{"n_layer": 8, "d_model": 256, "n_head": 4, "n_kv_head": 4, "head_dim": 64, "d_mlp": 704, "vocab_size": 32000, "activation": "swiglu", "norm": "rmsnorm", "norm_place": "pre", "norm_eps": 1e-05, "positions": "rope", "rope_base": 10000.0, "rope_fraction": 1.0, "qk_norm": false, "attn_scale": 0.125, "bias": "none", "tie_embeddings": false, "parallel_block": false, "init": "normal", "init_std_qkv": 0.0393, "init_std_o": 0.0, "init_std_up": 0.0393, "init_std_down": 0.0, "optimizer": "muon_variant", "lr": 0.00773, "lr_mult_o": 3.0, "beta1": 0.9, "lr_head": 0.0142, "warmup_steps": 200, "schedule": "wsd", "decay_fraction": 0.841, "decay_shape": "linear", "final_lr_fraction": 0.0, "batch_tokens": 131072, "seq_len": 512, "doc_mask": true, "train_tokens": 624800000, "steps": 4767, "dataset": "wikipedia_en"}
Each number is 128 + 24 x the weight over its row's rms, rounded and kept within 0 to 255. Layers, rows and columns count from 0. Numbers have three digits each. The size before them is the row's rms in percent of the matrix's.

# gate: layer 4 MLP gate, 704x256, rms 0.0591, rows 302-336, columns 0-127
# up: layer 4 MLP up, 704x256, rms 0.0637, rows 302-336, columns 0-127
# down: layer 4 MLP down (transposed), 704x256, rms 0.0342, rows 302-336, columns 0-127
gate302 099:146067112131100112098135141143122157160134111136102100126115136135112143128141142153089134192113113108171155095115156101142170109126107151132119142135127127122151130130118113143120084136120130101098116109152118103093124139134112155078140124143109155140107101166061094105102151126141139131119106122180132150124098155138096180122144138143121174108138135086142190124112097136163136105133
up302 096:142116115109147145092154153183154163133104119116149147106175176155130132162151118161122127124078146132097093150103143148145153115122114102162135164137132105193079172106085112136100119122124124154155133150110148101115116157107144127125116082133135151148137138088113123114169124133128095141083150103096129172134122052118152091123132140135108162138125126115107129143081118129122111096166
down302 100:128163104112160117127107126113149103145123152110129148147155121093146118153130129123141149099096192134112109114141149176142113132114134127165067117106110124111085120134054123132094160134136139160151110149107124156135168099087135141119148128062148152157118102107143125180150120155150090146140113134135144109140125134140113059142100103080124129130093131122125089106121081131137136118120
gate303 097:165139099123107110134103118159108131142129122128117132155141157144115115187151114138160129090120143093157137108113111101092165107105116125106112138156116127127153091145109137135157135128119106123141063140116116155120140112117143143169144118107098180139100099129133144163140077134116135149089161112125080148102144127140147127116109107154110115111131167123095176084124119140158107148103
up303 094:113151158116115125154109116155104083126124136132112093089163141122094117152083143095118120127114133098099121143119110150146131113118093139139133137129106099118134115139107145152137160141179110122094149138109162113156116187123096093105109086101129087153124068121078086119153110125129163128104129114150171090133138106122127106149107099143113121129142143082112143101127097136149129096116
down303 096:129144162164114179093143109096152145103085139134077107132135071131154132111106127073126142176138153134107110128148087111138105120164110124107119141125165120137098106145135130105144108114154127100126094094094129128079112134097117125135120131105102128102154118120165156085092125138161107125093116115127140098115155131076107092081075112072149146083133140129129124159137134148169114112127
gate304 099:152122150118114160125122105082136112125115174105137163120128097087139191064130131138142126144060162136202136135126145120154126107121076088132113154132175143138136133120135132130139139128149132178115101155108108095077155137146111145121097162106101128149122161144148144129102097122121152108157131159114118116125115161058128142119089076099140155144104103142096133132120134070102152154121
up304 094:145164096126187131117123123123170125138124085157161141115130142118117135087130112105159129124143095153136105135100148150154120125139119095118126099143119112172120136158136165101130137119157152100110095126127156117080132107139149134170113143125089117138095117173151164130130114165121160103131139148171120112169146106102134154126115163099097117137153138175165121097114118080165154142089
down304 102:144111085087139122132123127150142167102105105162131137089159098085108167141149117180147136127132163105120167124091079111143122128125143107125171145101105145135156160117177156138137135093116163122143120128137154137134093073108136139131146142133142098161138180177117121115148132136139094171169096146103135129156162127075110082116127142126160137166121097127121132135150118095102130151163
gate305 095:173144080134120137104154146117077135167151130092119125155072092137138108118109121136113143117120136133104112110127144113114124072114164096111130128141169137141138122106154101131152115149105084130139156160131127140137144119124121141102142169099132110098115117129097138123165116160151144137146075114118135147136117130146159128119131140143142077134108125129155123120099125091157107174111
up305 095:121079099100134089123117113151155097091144139114081110105182156124140162108131149152099105169127128129122096114101085129099093168149105104124128161115149135140139129133128163145110138128120104156156149115127105106110141098127152079151130121126135129121164149135146122110103108132130099071119144134102143126113128116087110120158129161124122150173130161158134120132143108104087108108160
down305 094:105094107144147103111139119129168094089168157189097144149112114121068145128116119144140111117139107131125119114124102144132147163131137065161125110134100143125142121124144121121099121130115123145126167127161113135142120140125159096084077154103149107145101111141124164131134133136150142113085151127114145144104139163123102104138095136098091145162115087148109138166140098140116147116139
gate306 088:118122132057168136139104129140111115133127146112111130168100123130137152128142119113176113104130160145130161117107132121159114161122137134141119164133086114130128160142098139117066119146114094102143089098161116148156102129125105094140135114108147146128107128109126168119159103106169119118108136155149114148151083113113137107177162139125111135126082102112116117199123120077155160091126
up306 091:120097117104123073162128150113165120132164126158179145157124178129112142101095173154162153158109166105148118152160130191133114146170107130140146116165139136112121140081101107146175135137128129087129181122137114158133107140143107140145154119135119143136135112127107134133127095120087121144157162112146104138181121109147111114126123129140099153132145127121129133082143151161125062130162
down306 092:152148065141147119132116086162083143107158123153101146108161102143121119117134123112148104101119122119152133138127114098118121144152165149120083146165165134139138101135128146135114142145179122115138132080176127143115099112130133101121099132142118135156142111071130147170116115133105102124128122127094157145107120146108144144123101093120165098096119131121129108118153131167133105105132
gate307 099:127130130133104100108125160111120153091114124083142112129115102145142118146155095128077126133126104123125147157136143127165132178139183118104194131135150120149110109150131081101125160127144153120100123176145116127178105136087148108112118126165133130123117157136132127118133167119189168141147133166117141142152139086110127126077125109081099135101139117133134166129134164108126120147084
up307 100:163157119194173101144094128125088147106143114090130170131105136137127163160111094097083100132119121122100152156131141142138109144127138156134101114111116137106143131125183080097122131138093113135134142123121092100166100139177114126160124155147166147182122126124140123139162126141146136116152126108117151119191110129191130125144127124088139090084109147142143117114103117124172101111116
down307 103:135118126140132131133128116114144092148149095100128125125115124144124164117071102140141125091124148067128129083087153116106090079177126111094104127125111113111136116115161151135098157107172148152101111146116127110142158115133102101168131107094126104178128090153090137130138121110137138122116146145108141143155140136075134130143149135091126090150123135156110160105150151163109113170160
gate308 101:135137117110110133113155119141131163161172101107125127170127136135144132159146142138157109112141134105085143149155119154127128113103119110126168152152131093132126137099144109119079078083135108126112114167173103140122148153180140165110111163140147130159163147104105101122170153122122090135133156145068072163109174133116131131091090176147126161118132102125169118155145088115068145130136
up308 097:164130135088124119123121075139113137101093133113130163154135104125120108104190147139133122108128098102113147169121076151153140172097112127105150133143144108117098131141089134118104104085105107128141176157158123082142071113108125128103107123123134128128138153084144160125124093075126105097151187183129073158144122140102086115134123158147142136163112172135136117149158136143123136124161
down308 099:125129150109079123152093086115111135112103133101136138151099122128152117048098133157136138135141121118099149140075116140126169147084112141141151158108125130181141112155136125168136192210089134128108118120123123128102083124107149129182120116119117133140133163121107116162170134147107162147108126135119131137145123093097109114145175152098135150131115114113134081146134139144140143121095
gate309 101:153101181128127107134140124166095167124098156128123100142133148091139095106121156113111114147134098151126114174160075116113144137112149161157098140087068118104153118132132099147196166119097151103121129133138139142097063134135136128123124158120115159136115118184127161115155163130090125120124112165108149139125175117124141116131125100094111113095126126086135129099154123126128130111130
up309 093:117101075109137144088139071140126115144141161105113135147130152121115107113137122131142143116084157157114103126141096117152127114101129135124100134078111102131093126157115170121144120119120185098120165114119161163191135089155133150160114144135118138118137123093122106107134099130149128137169108135153122158128128138140147167129143119117148098132151158104099118159112134139090151115123
down309 093:102149132118120097128124141137148130081137145145104146099148144108124156145158142109143119108122152093145086122082142113124155136158130162102155156130154127121154096147151155141162114125146076131152102129118096128082151146107158160169116122105124122146152111103166145127080140163120140111109106126120141104134120092159108133151139114119148184131155148182156134152153153109117099108130
gate310 117:162134122125139121113154119151143067111100125154127165152142128119093102137121101112103116102141146159140143156151122117123118117121094137143157166104092163108140158109114141143124144166123147076077098127111177162093101131119170132084104157143148100110145153131107105134130146127124104135127110117113102149095127133154101124148118095126119142100148154128146155135080122147091109120129
up310 089:121144155108138121114122086149125103118150121134103109164092120097107144191143137109071125125151116150145162103149110127134143115114139146168182162096096138092159143062099136093120151129136131133139129137100130132146121126130135133081110150122155132162120169130128146128152144141101107111132131077134120108121141115162083151107104119143172121116157139098102123147077109167120114138113
down310 108:131103106134097115127102150106110177167157137129126139070143146147140134100101140157167130142126122117149087103091107149117132135145137083093106113156154136160125112142170104148141090093146100177160171147159137111114152113116093122173159124107086147121116101142145132149107097126143145138126130139140135134130123133089150103112133146117110151159095140129121140109190139097152151126117
gate311 109:127134131153134151148135054106128093090119107088107126151125137183130157134174116103143122092096116113117116116142114171161103160124129087094137112134178144133169100123140145129147172139132135105108152131148119121125117147110111100147129163123136191134121148128127164143125126105119122190069106089102118120123151140111169129103146124081145161121132129132144148139152116122121152107081
up311 105:130128143133097135127147107116105129126065105098123161144106164169120084100134123136098110097136093098122135105123151149103134107125121168164150158102152108109153161099103158154143145134119075106129141146078110086176148124139161135153099122156125152142097104143134103152142074130125135169145138131127140106123162113139154126096103139111095115177131126066181129164142131142130152144148
down311 106:132095166153135129168112111120086110148098114093152142149096139161113111123137196156154097094128156129129189078097128137082136111149141092107087102140146156173094101095106128122156167143149151110178136119112158142147154139116138148104106126140126135141185124132158125113157127083127143140130115111106146150085167134154142130124147117118111128167132119080153136125114167130104140150133
gate312 097:131095120165141136179091130124121133142114165091128127176135070121156133135070151114102090133186115129144144072158134115148157165152136144136137152088191133157111116129141148121121152130137118110159104086084123119160149151125137096091143098121105153170106106116148121148129126137092081120086127129142088116104116121139105144081116170166141129131132134116143087103165120146120139129125
up312 091:106106117131135140138137119151106102096115100108127134095081115132110115097136121168139165112132146090141167071188153072102097167149132145167058157116131171113128157120153168125137154133141148118138129128102120167096138142114145178102154108153118150118137132130091131153158163141121110122122106108092109166089124154106139129107124100136110142096158116172148099104131154113106124141108
down312 089:133149114126090142104139097084145134103153179108159111128166145162093091117101144156129132123155159117158104122110092178140187122116095075138131143130104132135127139143093122162133148123141121097158141144138127181131122108107102161150101101118148081138164153081162115123112147100149150110115144144143093120124122151148107096161174129128117112120120123127138117164124117066095133121158
gate313 095:151139073105128185151107169125105168083109123112127145132118122111103132119076183142118155100142120103141088150126108096104142147115086120101143117103148137140132136140193101108153126106126147110133142168128106140124128185169121155144106105110139126120147085156147137102094129106136144130173168120124137144135101158119155141104130104135126122134134156128114154129160134135141100133123
up313 103:102195093111113132148126116122117177094145134106123121124104139150086164163120151147090155147105159122160109123112121137142149129146118148124154160107150179135108115163151118074124122123107105103180170148126093100147122181138114124151150119085143165115122125092189140115071112088160147110105129135116136109112134146113180117142162132098116121184142120137163137129159129115140122102138
down313 108:154150110170123113130124135113103148152172116150153142085090132127118164160114133123142111127133106139109111114142146108107157153120156117136119150146160156117137150124137133099113102138106123106142143165088121137162120154148133116192112158130129148110134123118135181143139132168156157153134163154072123112140140118183155138101089135137138109127145126090161133144102087156145077091089
gate314 110:177148120100137139125134105128086129165121169089145134097106121105182108101108153123125138111163130128099155139108150145143139124150160153114134111124101169149098141091157134122111152126124151159144076112109163131096142128146165114153114116148104134133085140111146144108128105131162122092169141132104124092159112154130186138093140094132120127146110169115120117127107131121096118150142
up314 093:152101144141099101156161155165182113127139128162156149100164134188143147112123159120163145107129128153141125144108107140157148159134172091114097122141159099129156140118123115059107095107105105127144144122112148131167119165140095131091128153071120117086128144153114112137126151163119124102160193148111103140145119126165119143173127135112099138167137132130147127126125086140134127127120
down314 106:151158102121111151126166107119109131157119204096120122106133116084133109120146143090146094093126103143125125126146094106085132120118176165113122097098118141158107163119140126129148126144137140143142121128061143111082113097116154120173129106164131132156091149129151156135136097134162130087143093133106129091160148146112147119122129074133170133122128139121135121151094155117131123111089
gate315 099:142137163170141140143126093164115125119183112131134139154145140149106108095163130134115136141119139101126117135119188145161130129117081107153126138074109129161134130089164174148120140152101125182134150098122122160130142079168168105136118103156141154161103165110131137128157133113112102145099161164142168122131176109107116093127120175117166132112135141121121126145162140158130118134127
up315 096:152119130114146119134158140123116112153151098173134162142127114113135135071116195169091098136117115090142121117133121092141113132087116150122105122136149168123157147106160142135160154123133135121108094158126129156125169157104122139088115157140140122125084127117113177129110162156104080103103110133093143154111170185132155124113145136151139126074121083141087112129128105167133117121154
down315 091:147148139134131138112122112138139114116121144108117136123115116092144129134106119143125147126124141163120171121161104148149111149158123112128134114101129164112131145131133152122136135131126115119125138132144121111104117137150158114146124094160116142129135130148142109152152122094152134105146124151099139144129135137085136177121117122109140133143175120140152118117140165122146103120132
gate316 107:109154137122083114117129134145134153138111105100117135169128120143136135092121138101101154120133118128136128140148182156105159130135039171178139142129132175122177111107119149121188142153121116141151143127147140121143124141108115139099088158168076100127125118096117140128149133122083139102108181107123193123115138138122160123135099156155138100101127142093113167129122096146162126168133
up316 095:137120192139095094133125128122121149111125107133150168132113127140084119136130106095116139117105101118118138118109161139145108159166161139136093069124152129155093173119149093130100140114131106161094130123117124134147168113138133092129123120115121159130091139122138177095104157125169126107142128148127105066113193130121144146134121141139100151117066139102125093133160115125114150124083
down316 097:148112114124088114136110092108112108153098157137132076136155165098124114099146145127157114187113109101132119164140145140127099120125120168182124120144117114102101108151128131141150147113128130100147159125111089168129136095135113133148157113089165140123141064119118107141141119114111109135126163153142124167102062140120122187106129183110120129093133138163090144120154113114128099112162
gate317 107:139147104127116108057138130100148157086095152106123121142177176133088124093136142158113121081164137107160123104110150146149139102130138127155112148162123136167168127139172091139126151151134116140100145141083095148123119134116131158130152146117155139141118103127110144144127100123094102137082149093116057120146166126115135100144147179104113139075108107090166172139109115115116149123128
up317 101:105143085169080143196130109143155106100126133087132168106184082120149139129115124172137147133156157130115090082116107151147130103149128101112122148136106167120105081150100108147111142126135109128129112115134095115154115113136150126167177103153159137136139155139124103095142105086125125158116123155163153060099142120093143095136163146133108158149136125153110153145125122139128130137065
down317 104:138129157168139105133165107128136115159185170127089130138151096133116132157131121142113139151131115099125101110160126062149164141164139181129106120106125128113122110130160106110127112146150143101107169142124149125140108165122094130143134092090155100152119135134153139113135132148111157133131086154094118110156087111146154079120096089145168099137109148136114118160111109101171123145134
gate318 101:098137146139126154131109127182111131144129149133102109124099099105180160113148164100106157132144137093115106128140144151126109174139081138103166099139106093137090081140126094194049136155129152107137111119173126126148109130114185102147116098106123092149128162152142138107115126126120103132137109109147133114155122155097124107106185121159110126134142127103128141130122151111098103126132
up318 103:075102088127070095151084118135130173116142099114164092147119157148130119113107121130130130123122151125126132153099141095128170118095135170154100141103114169131163153124123118100128115090152103109119117102171110118136109139106124137130101128073109163128132141162100183140149143111117130155126135105125173123120168123075128130113095084098123152103100118150096109123127159134109105158119
down318 094:178107107057118127153115112158117124118168151100149073136169157152152087121143122128164100152166119146160098099132072152140114099138145142142124107186115149116113115087116152150109143128161127091100115124095114114135138103147149147144117126114129214086145112082123121098094116102148138118082167134107104125147135132098109137118130107111097128167140169156098085158104112124138159106123
gate319 094:105149143111121131164109110084135119102084130104128130104162170104133142102135135136173153108080100108119124135119138157123108094168133086126159197125087136164153159103109139100158143137123132179151144158126138139145127135129137140097099143121136129107140108107116144120170115145127179147121185134112142128097124095142087147182145085144107137136097163146147168124127162111118133139093
up319 091:160108080125119142147154144093140158123138100120085149146138103123128136132127148144151077117134071112168207112147170099124134100153137107126150130143126110140154136158127153105120099104107133124137184118135129112119100118138121113097070156123104154118144132156134152129122128139110126143105169109092125133140124124099123138134168105120096140142113135138124107118113136090135131139157
down319 101:146116102145143152133121115145103099093150185118142162118148133135119153146210175100111142109176115119146160129104117118111142130158101116140156138090131105142104152142148163148156118128122107163133111135080125139142131140073171131148110106122147135129118134117100136119141119125171163137131152153116099152144185134136123155142107076139121137094111122100116135160127108157105144132085
gate320 092:099153099138110082150130142114162109098112143132108134126109127084118118134117164141127099094128142165159141114156091121173161131110144140099067167131168164139164131126156149095137149124153130120137158093139097121086160123128113156128102124085106138105118122137120128131119128080129077190127128172158143108147148145135159153085142150156111104162129138143113157158111133132123103101135
up320 096:144147146142113095159108075113162090133118155111098161150114157171101119137155169133096143148085105154123142133128126150143112105096102134168134115124110176174123130125107149118144116091127107090125100146108120154089127135101125175137100059105174127114132141131138124109129145125163120151109100143161103129151129098118141105110163143137122121119140143119163146165139121137138093142118
down320 085:147137118148149128166165138128101108158160079164172119144148107104142139117221157106098141200174138118151103131159157138118122108115128137103111076083094139105127118125143180098127119135117160099118105138107131170128142130141125142110154095146104114150121121095122130134131117147124155120132126117083111164152123148096148146149141094120132151138116113157116168091126118102099130150139
gate321 102:155106158101114129081135077171127148132119102149147149126104118116166133123194090120125089141128154096136110134088160148097118124094118148161113134118140172151116121139148160133120117130083162109105165138174102110104091121101122123115144101108093090122140085166155106135120132132113155161130128132159137147124143087101139135157145131120138148096121151171144147131125150152083136135092
up321 101:166117146155158113169170074120114080131095092107096135147090146153160121125122135151166104125140135123138115121110099131139132173119077097133161112132080104189132080130142136148171163137140092116106146121128134127151119118095084115125126160098124111150151149129176133123148134129151104131145166135137118091126131143134156137098116073134125129121161128137142096094122118160091151104147
down321 106:091128136134102099125149154109101159158112115114144117102132129152153110102183133104153146119125136129108140170112136141170102137135134148111131118112153138078125152130136148134123088141139096153149122118134176114133137122129153144115108124115116142101135130103133111108191137086091116094110137082143075101108155127164067122132128133114130110142152126109159144143143124136177124129120
gate322 099:107134152094103123115121106103116140103135096096122128156107066125090108113133110125105173174098118092144110156140151104133154147148162157137120107103162119092094173142143142127148115109094113102109120140100152142158140127159146109082115138144103154156122099128155145140169144147153120137139109118155097147133097085078119140152106148081143129126192107103129110166108125143134155123107
up322 097:141143120150121121108121112171156116168137097168085104127139088130150110140140099139162095123148074101123141102152157133142083153140130122105118087116171137095122165097129187148064114141112119158148115080118129152115135105097172145118122139108097126117114152097128152141136181147148114113145118163117089104120144084113129109068121111128124103073134111116137141170166124176134109151097
down322 093:164197150147103161136123108138131140109138116099159101097142112099098175092112125133095131100113126112160139104101144148114149131081161108126175147114115100100154148095120138094126145185119113093109134116149127121146120161122114134173117105114121152179133163139139150124157124090155088160137142123109145171131114122132125147144134140093145098135120134138136135126174103171091103150178
gate323 111:100148080125118119139120122161135124144118129114085124133113144116143177139130135111135116062114145131132136108101146084110111112125174113118127131081156153129180150129140093091153132120098118126141115104161150168095123110189129108095146166101123086139094146120088154114092110111141092088099122104135134153156117147095133137150091108112126166123127192120109175123138139125135131119117
up323 116:122096146092136125111102141081167143124122139113146095126163158119125091149130144161122128154127086104125140130146150144124156170143120134100111141159093163080124119118115114187137090151157117159112138123158131095145105138096145135128094106148147156193129137132115133157139122146081112158134151120115142128084096077150131134165121144118098156118097139140136079159117143137110102131137
down323 117:151089120119126119167122090125162143130142146124100136093153075155091151111143130106118110122125134119101134126110129107136123159127142098132117153160112119101150151097103127106084110098115146142148110119123126157105096118127129161128119172155135123081200112125109089114128158116088119123135120119129158127125157119155150125126117122116139151102092111146100157154077115135141098115141
gate324 098:150145113135170118076125112109096136081122160162116178143151173104162164108133132142162101158117169107096110124104095147181098112128154130161159110135135117147143133104096083117143153098129097093183129126124098148184112120157171100090148149085104142100138135154126087104091122123085138130139130097124110096166159135116142156120135087110123105183130135101128139109136123176110115157153
up324 096:094122139077152116110138110171139152161149099150133119071135116108120163115125152111133120113092088099132173109144104142130123148142090123099138149143117190079094156121138140101146110152161093125118099105111101097142140175137115139116113096150151128123083149145113126157100143148100119113171107192127160132117113136139095125117158116139154171072082126132162073120144134112161107151109
down324 099:161158153119143143142138173168137143141120134104132140118161136106132097144137145129147097124131090163150110125073133109087106150116122121104139108133129151142141085151141143181167117144143166141099148108108135097113114123116151099141161131142133097136127122117110149152089101134137123149095127126118100154118108121138116130146159128123138136110121160133135166145088099090142117139171
gate325 106:093143116106125131124141138175147150157113069108106149106132114136164135108128110141139075110161145137079138133123136131187093125126114157111141159135142131162137116135156138109140106152146180162144141168080147111097145160101138098126131121135142115113120135107079121121168114103150069100136144088106138078117109176112104153134112141124176119141113120140124152089138145161140147171117
up325 103:137094096102161103120132156112099152124145127113130112114123130130153159157137106163136112103143099139182101161132134097102164140120182117111145150127115149133116077106147106165129093138113122101141159138157134115157173130116107151143159159154131137115137130161102150146103104121108141118163151110135128135138129119102128108113104087082136123132098136143131156096155144131131145138079
down325 097:116091118159113117140138137114132108118154128134122150139109139120142140188114113093150168148136119118147132118134102103105154150202141128117089102148107152127122075118158113169162131080124106110132144099119077132148142091115133134128155140120113090127126146183118105117126151107100125119169121141128150142114095157094114138125078101126142114129116157152095139098151123083165134086109
gate326 086:109102118107129133126140130141140123120131123143157166138118084150149125126122132155083150158167127139123156148136118090149158106099116098103123113126118148140114114099117154113113142108130117138127090100116105140122138101106089139083115105137084143134131112183135085129090134160116108112107107083123110102138116144153157106167167108146125063102115106101124151103168130173147088092143
up326 089:102153114097094093141148164086162126086084124160109084120124138080124121135170093110160127116093120099144120112124107150138121148108117159143147113130130162099147172119158111143099108110191120111083126112117131137180190115148061124120165112132147152094120176096120096133140167124138129134106147149123120103184161119155134155130158094107149109153106166111121097120140131085124137141147
down326 089:169119116124141156171149125127144098126107145137117131152113131110113123123086110137133130138152122168154141104149095121174146133160134128130100102119131127105143122141130149099134152159140099132129129137128120143109098156139143155123153143160129128143131119088143095140171141116136099107134108104100128156098095103164133110117111143140128135126159107130134092111145137099099091144142
gate327 091:114093134108137110113114120131144129139064122090116143107117122131130107134139128136152108126133142115118131093124119106159094117092113159122112168115124132156108141079138143153112139113140118164166148183138081146125155105165142077096122096106129162113121152108094144140119141184147140171126169117139108150108121111149092142131119112142141139147099112156112149175107112126130101169095
up327 098:145133063109099094137122126121145106132117125177120102119130164156093133174115150141140156142168144106147160122170186118098149149137141170154108160136130112090129158082126126099150115151090140118161138144088135156101148102126148168146097189131124083116137066101122087142123116140155096101103152127098141101132145131147130095122136132111121123162124133136166159116130138119102147101121
down327 099:140082053122145117141108150124137112150138107152112145110139126139135128176095125118140112111110139124092157117151168100103105137142151159129092163098092139152127143102166117119152138164088110146171151103150133156118138123082154117090145130096123125074179103131099137106141131121149090142113102123167121122085155144183134109146134163102156132112137122137131181125169127117129103159149
gate328 096:165124146123109152126163128145165071130136145134093096100136109131125115182171141144126122146147120130143129119126094136117161159148090112102136154179170150080190156137140124174072116133125113131128145162108100107144137119107141118128132108133138110126125095136112130148136112160095111128142117133115137147134145143111121125125127120102127126140132104148111159130087143135110135120075
up328 095:114159110153184129132136148121113125154164112129086133125149134151119159141174140149141132110128113154131141152144107128127109115104188143107108153155167128122109122148149105123149114113086142120089089120110109118146139111125077159133125103151118116110141106094093145157096097086132120122099122106105139088102127117098120130142145094089109118147123143133135123138103112129178122142075
down328 097:132123128126116144171122119134154094147103093121126136055136073175111113098082115168150122113117113149116104112101165148109094144161143119133112162120119167104123139115152099133088147179173173083123140123117133123120119144159162116140114098136143186143140137140092138109136126130142114142130131137110105128134152102114110142108150161127118135160106123140141113107160165185143161147132
gate329 111:148119102148114099139108120144102124089123127100119137118128185091150099154136128139112119122092108159124150144160124111125132148126067154091145150130094156092178126095158158121162131104147136106076126091149134157131107114103150157136111107073132169139157110155159146115106170182116120106175139090099116131130108130126118112122110118099154144098107140073135140136111118140104118077140
up329 107:154154136132121140108107132132133080145141146138142101115132087133107164135104117127107146151120164117067173077073124151168137112132111106145142156138117114141085183144123102159116137101152138120145125158143126082100154099145091132141130132151091113087105169087154124134140113154176165152109140153080083113128161165161118145112124185110104086146132141174123093144127124149137110127136
down329 109:127107147137127117146132064140092130153140093129161151129127079171108107130133164097086098098120150129115110119140142136167106085159111102106082108110124126131114087141150149135109112149133147100123090193101134126145149138135153095096152124145110121105110144112118112154150100099169120117097128130104128142108132123133160130146102136129114140098138131121115156109134137103102089136107
gate330 104:138100138129108099126157128152146117143146081085136135175095142171138139164141078138163138172144142106095127097168135139118093118120122077110146137155162159110148159158119117126151107167129121082101113124117103116128090161097133112119103149152138133160119093095143121134156139099119107124142127127147125140152102127149162193104145148144149125121150098106121136149101146086107093163125
up330 100:135090155123107120130117165144104140150095160116131126157106132120104130115137132157147109103136122180157101173081190163116123094080136147137106144122102111121123175151144126130127146109132133148110114095133151176123105104167108151117106129126111157081115125043150101095115104140119143113145100123148107137126125135140124108155187131120166135118140164104102103113143169121111118159135
down330 098:149147156171149139120163123147112159098150124085141167122101149063096111134131102074185131118118153136153147150168138112119139145128154108082140120090099114101141147169125121133168153117173145094114105145119121142087149142150165126084157138103125110126119138080143110155132172154095120131144115131113106146114101087117158138133121087126164130099112108112139112149132119116158132094163
gate331 100:130138110104123118140082145100111111132132139124118122159147110115133171116100095085111149115121124153108110137123117115091110178087122062138133144154124152122168130118101135129102121160123171122125104186110126097112087124126153095110150158165161146134145111147133108111127131151123083066106108150128143135160114137111152104124117142127100109116092094172147058108125089128115110136116
up331 103:154159147127142129149175125134115125180127121125168150131145179148131095171121170140129143170149159111155141109139138143128133090145112150110138114143151124139124126127121156167144154085144119145131126067129134119172128130109114121132114143139140149119113173163070163134107117127104152194181108169101106148115124113123129119132121102154138120124139183099128133124132134112122123143140
down331 106:115131124101143102112091135091110137149132110143099113111104112168142074136098106146131157127144124071157193145136154153127107114132082141123134176092112108120115172078115106116129146112114140141147168140150171112112153176109101121114107131106127101124148103119118100193076144078155128161154154138120091110127105104127161141118133154153109147138148146102120111128117158136101115108131
gate332 106:141143187087128131154102116139089101161171101157131108140140131116114095116163141159147140100125155135116105149104103120115132121162110097133113116135119155122106145155125117140092131147149085078139139163164163133108149149124108142128127121131127095082138071115117117132160124092097107124095113152143106146139108096165156165152153109136164170132145159142136095098122059105142116129115
up332 110:152131107137132142117173117113132146158125131119149154131143118122074143067093124139091125130137153127091134113087142125128141128146138160104146142131090120127161149135127157106132136129091138129200073106115147131161109141135136131089093151151084154154115127130100087124119084145183112152140131107139087139155162155112125114123129141121137134139116137144100118112123185094076161153122
down332 107:091111115133160152107122164165127133112143131160105138112180138141157133183024131140124114091123136148168147134128131153108154129146154153148120107137095080178146141122142153097103196136123113127119119097111127127129106174123125145160104140161155128140142206148132143182136129134142125078110148100117121115110113153161118152118137145123115152156144129114126129124159130151087148147125
gate333 111:114164141143130094140110096130115117182179085116106124125107096115120130156142120131109171124153119101137133092129140094141081130118165135141098117122165153150136138094165111163183172139098163088116134116140147104115159149133119105148083169131133103145108170150098141162152103148126093122132111140141115140088138094152126147128126142141110158125111117090157143138093075110132118181146
up333 111:150118135133131165131122139148140149158172144170145116107151129134103177112142145112168145106158124171113104137111104134141159153137114109150116127125124106184158104096156114122173154137128124133112103106127144130142175117122154144130107149080109143144160145112127137102114101128131128121085101057096145085092102155113146110122100084149106146139113134105112151115127118114075143132130
down333 104:108105139127178141099145153098134140148111094147162092085129168116109144114106148157136101164154077120092105135162120105107061172152119102106110147126142134153106119108132119091121136126134109137114104141120136129137128103149152141091165152123116122168079094144131145124112120121121166138136129127091119157120132135090131100090093125110097108132124106097135142124115086075140095148112
gate334 093:178190129128127149168140156130120117131142131143164146181152156108161107108139130143095116129177149111132129107119143104152146183110136101084117123157156140149134152129135136132137138114113149130125124151151107132097158143143134101111142155069176117071147144157103195112124093138119135139124104134136188124097109130138133149114127130152138168099119123150099156104088095112136170130106
up334 091:152126157093144121154122154141174184150135147107111117134161103106129126132151117131123078178136118101132124122104185115148111088117125151148114170132156105114096131085141127181127101182165131146087161156132122122137128109109098162135103124118119120099114130124122146139137147101153151085183150125121102116194113132144155133145123110148137144117120119110088083166128112128162118124129
down334 102:081117155097111120154137107117113144132142139118130121142146088152117126126121155142132121156082118134132131158139122116143079053126122088118064101097128091105141135132157083137129135132163162092125188169147132104140138125107117125109135135141128145163143144148139101149084153082118174096111065134155138161136130174115134112162121112122099173107106137127142142137123127158112130135159
gate335 095:146160107171139156128116144125127160081158074097113126140124122131136165100140124109140150113130110150105109132137126144127149095151171138094171164122111139130144120128122153167157126105112092101128139120128095148139117111177134140120148142088139122146113119123161115115105078131150217139125157139083132124149115116175137129176123088162138161129125179135133126096157147122096075123150
up335 094:122124151082121117113156113104118150117130088128175142099160150109140143147122119156110122131083147136130081075129125109124157132118165125129134124120115110116097088092123124092127123154147150115133110124098156119113156126091121153145101097128135160129142110144130128122127142112157108210152115100144097143108095168153073146116076101089096146128156108152155155101158127166138107155084
down335 094:146136145142099105158098162126081170148113100149128127135108126140142122091150114117126132060146119166132137135099114171087140115189159129136091109092133154135133126139122144136129095126134073129118159137133099142140109154134116106120126162117099102170134132093149144155089120125159122147113147167177136143114095115135112162105118145108188143107138137165132116160128131125154143164158
gate336 101:098128103118099138118141108146115113139173123116137108139111117154146101141151120121149157123143114116075086139141152147107119118126118127175113107112139133115140151132122135161124098109144108125112137178089138066140151132134090153131155120125107131118138123140161151154134100141138143131109121100157160110169131128141141126158121080142143125135153101107141137156134144130075138125139
up336 106:140088103069089103136126130140130145127084140107146150124134108157108189135127104157128124152095121116180172081116090107110089165091146114119143137115107134121126075088120130149143119074111123108136135098131155096154082117135116113139161137113106109129121108137137110102115107170132130160159142077154121108144105170081143132139142120167109117144164166111112130138143119149114091132144
down336 103:098143098137091136155163152132118071153164141166145071124098110109177129111162167110140114153110130122123152164170120160121098094142137185136124150142112156089104135144141123118129125107140146112135156108186140093112130117086113159128131133160142148110100158148122123088099076125129149139135107147148111135148149109171120108099140126133106090110161090124122125123122135158118117121142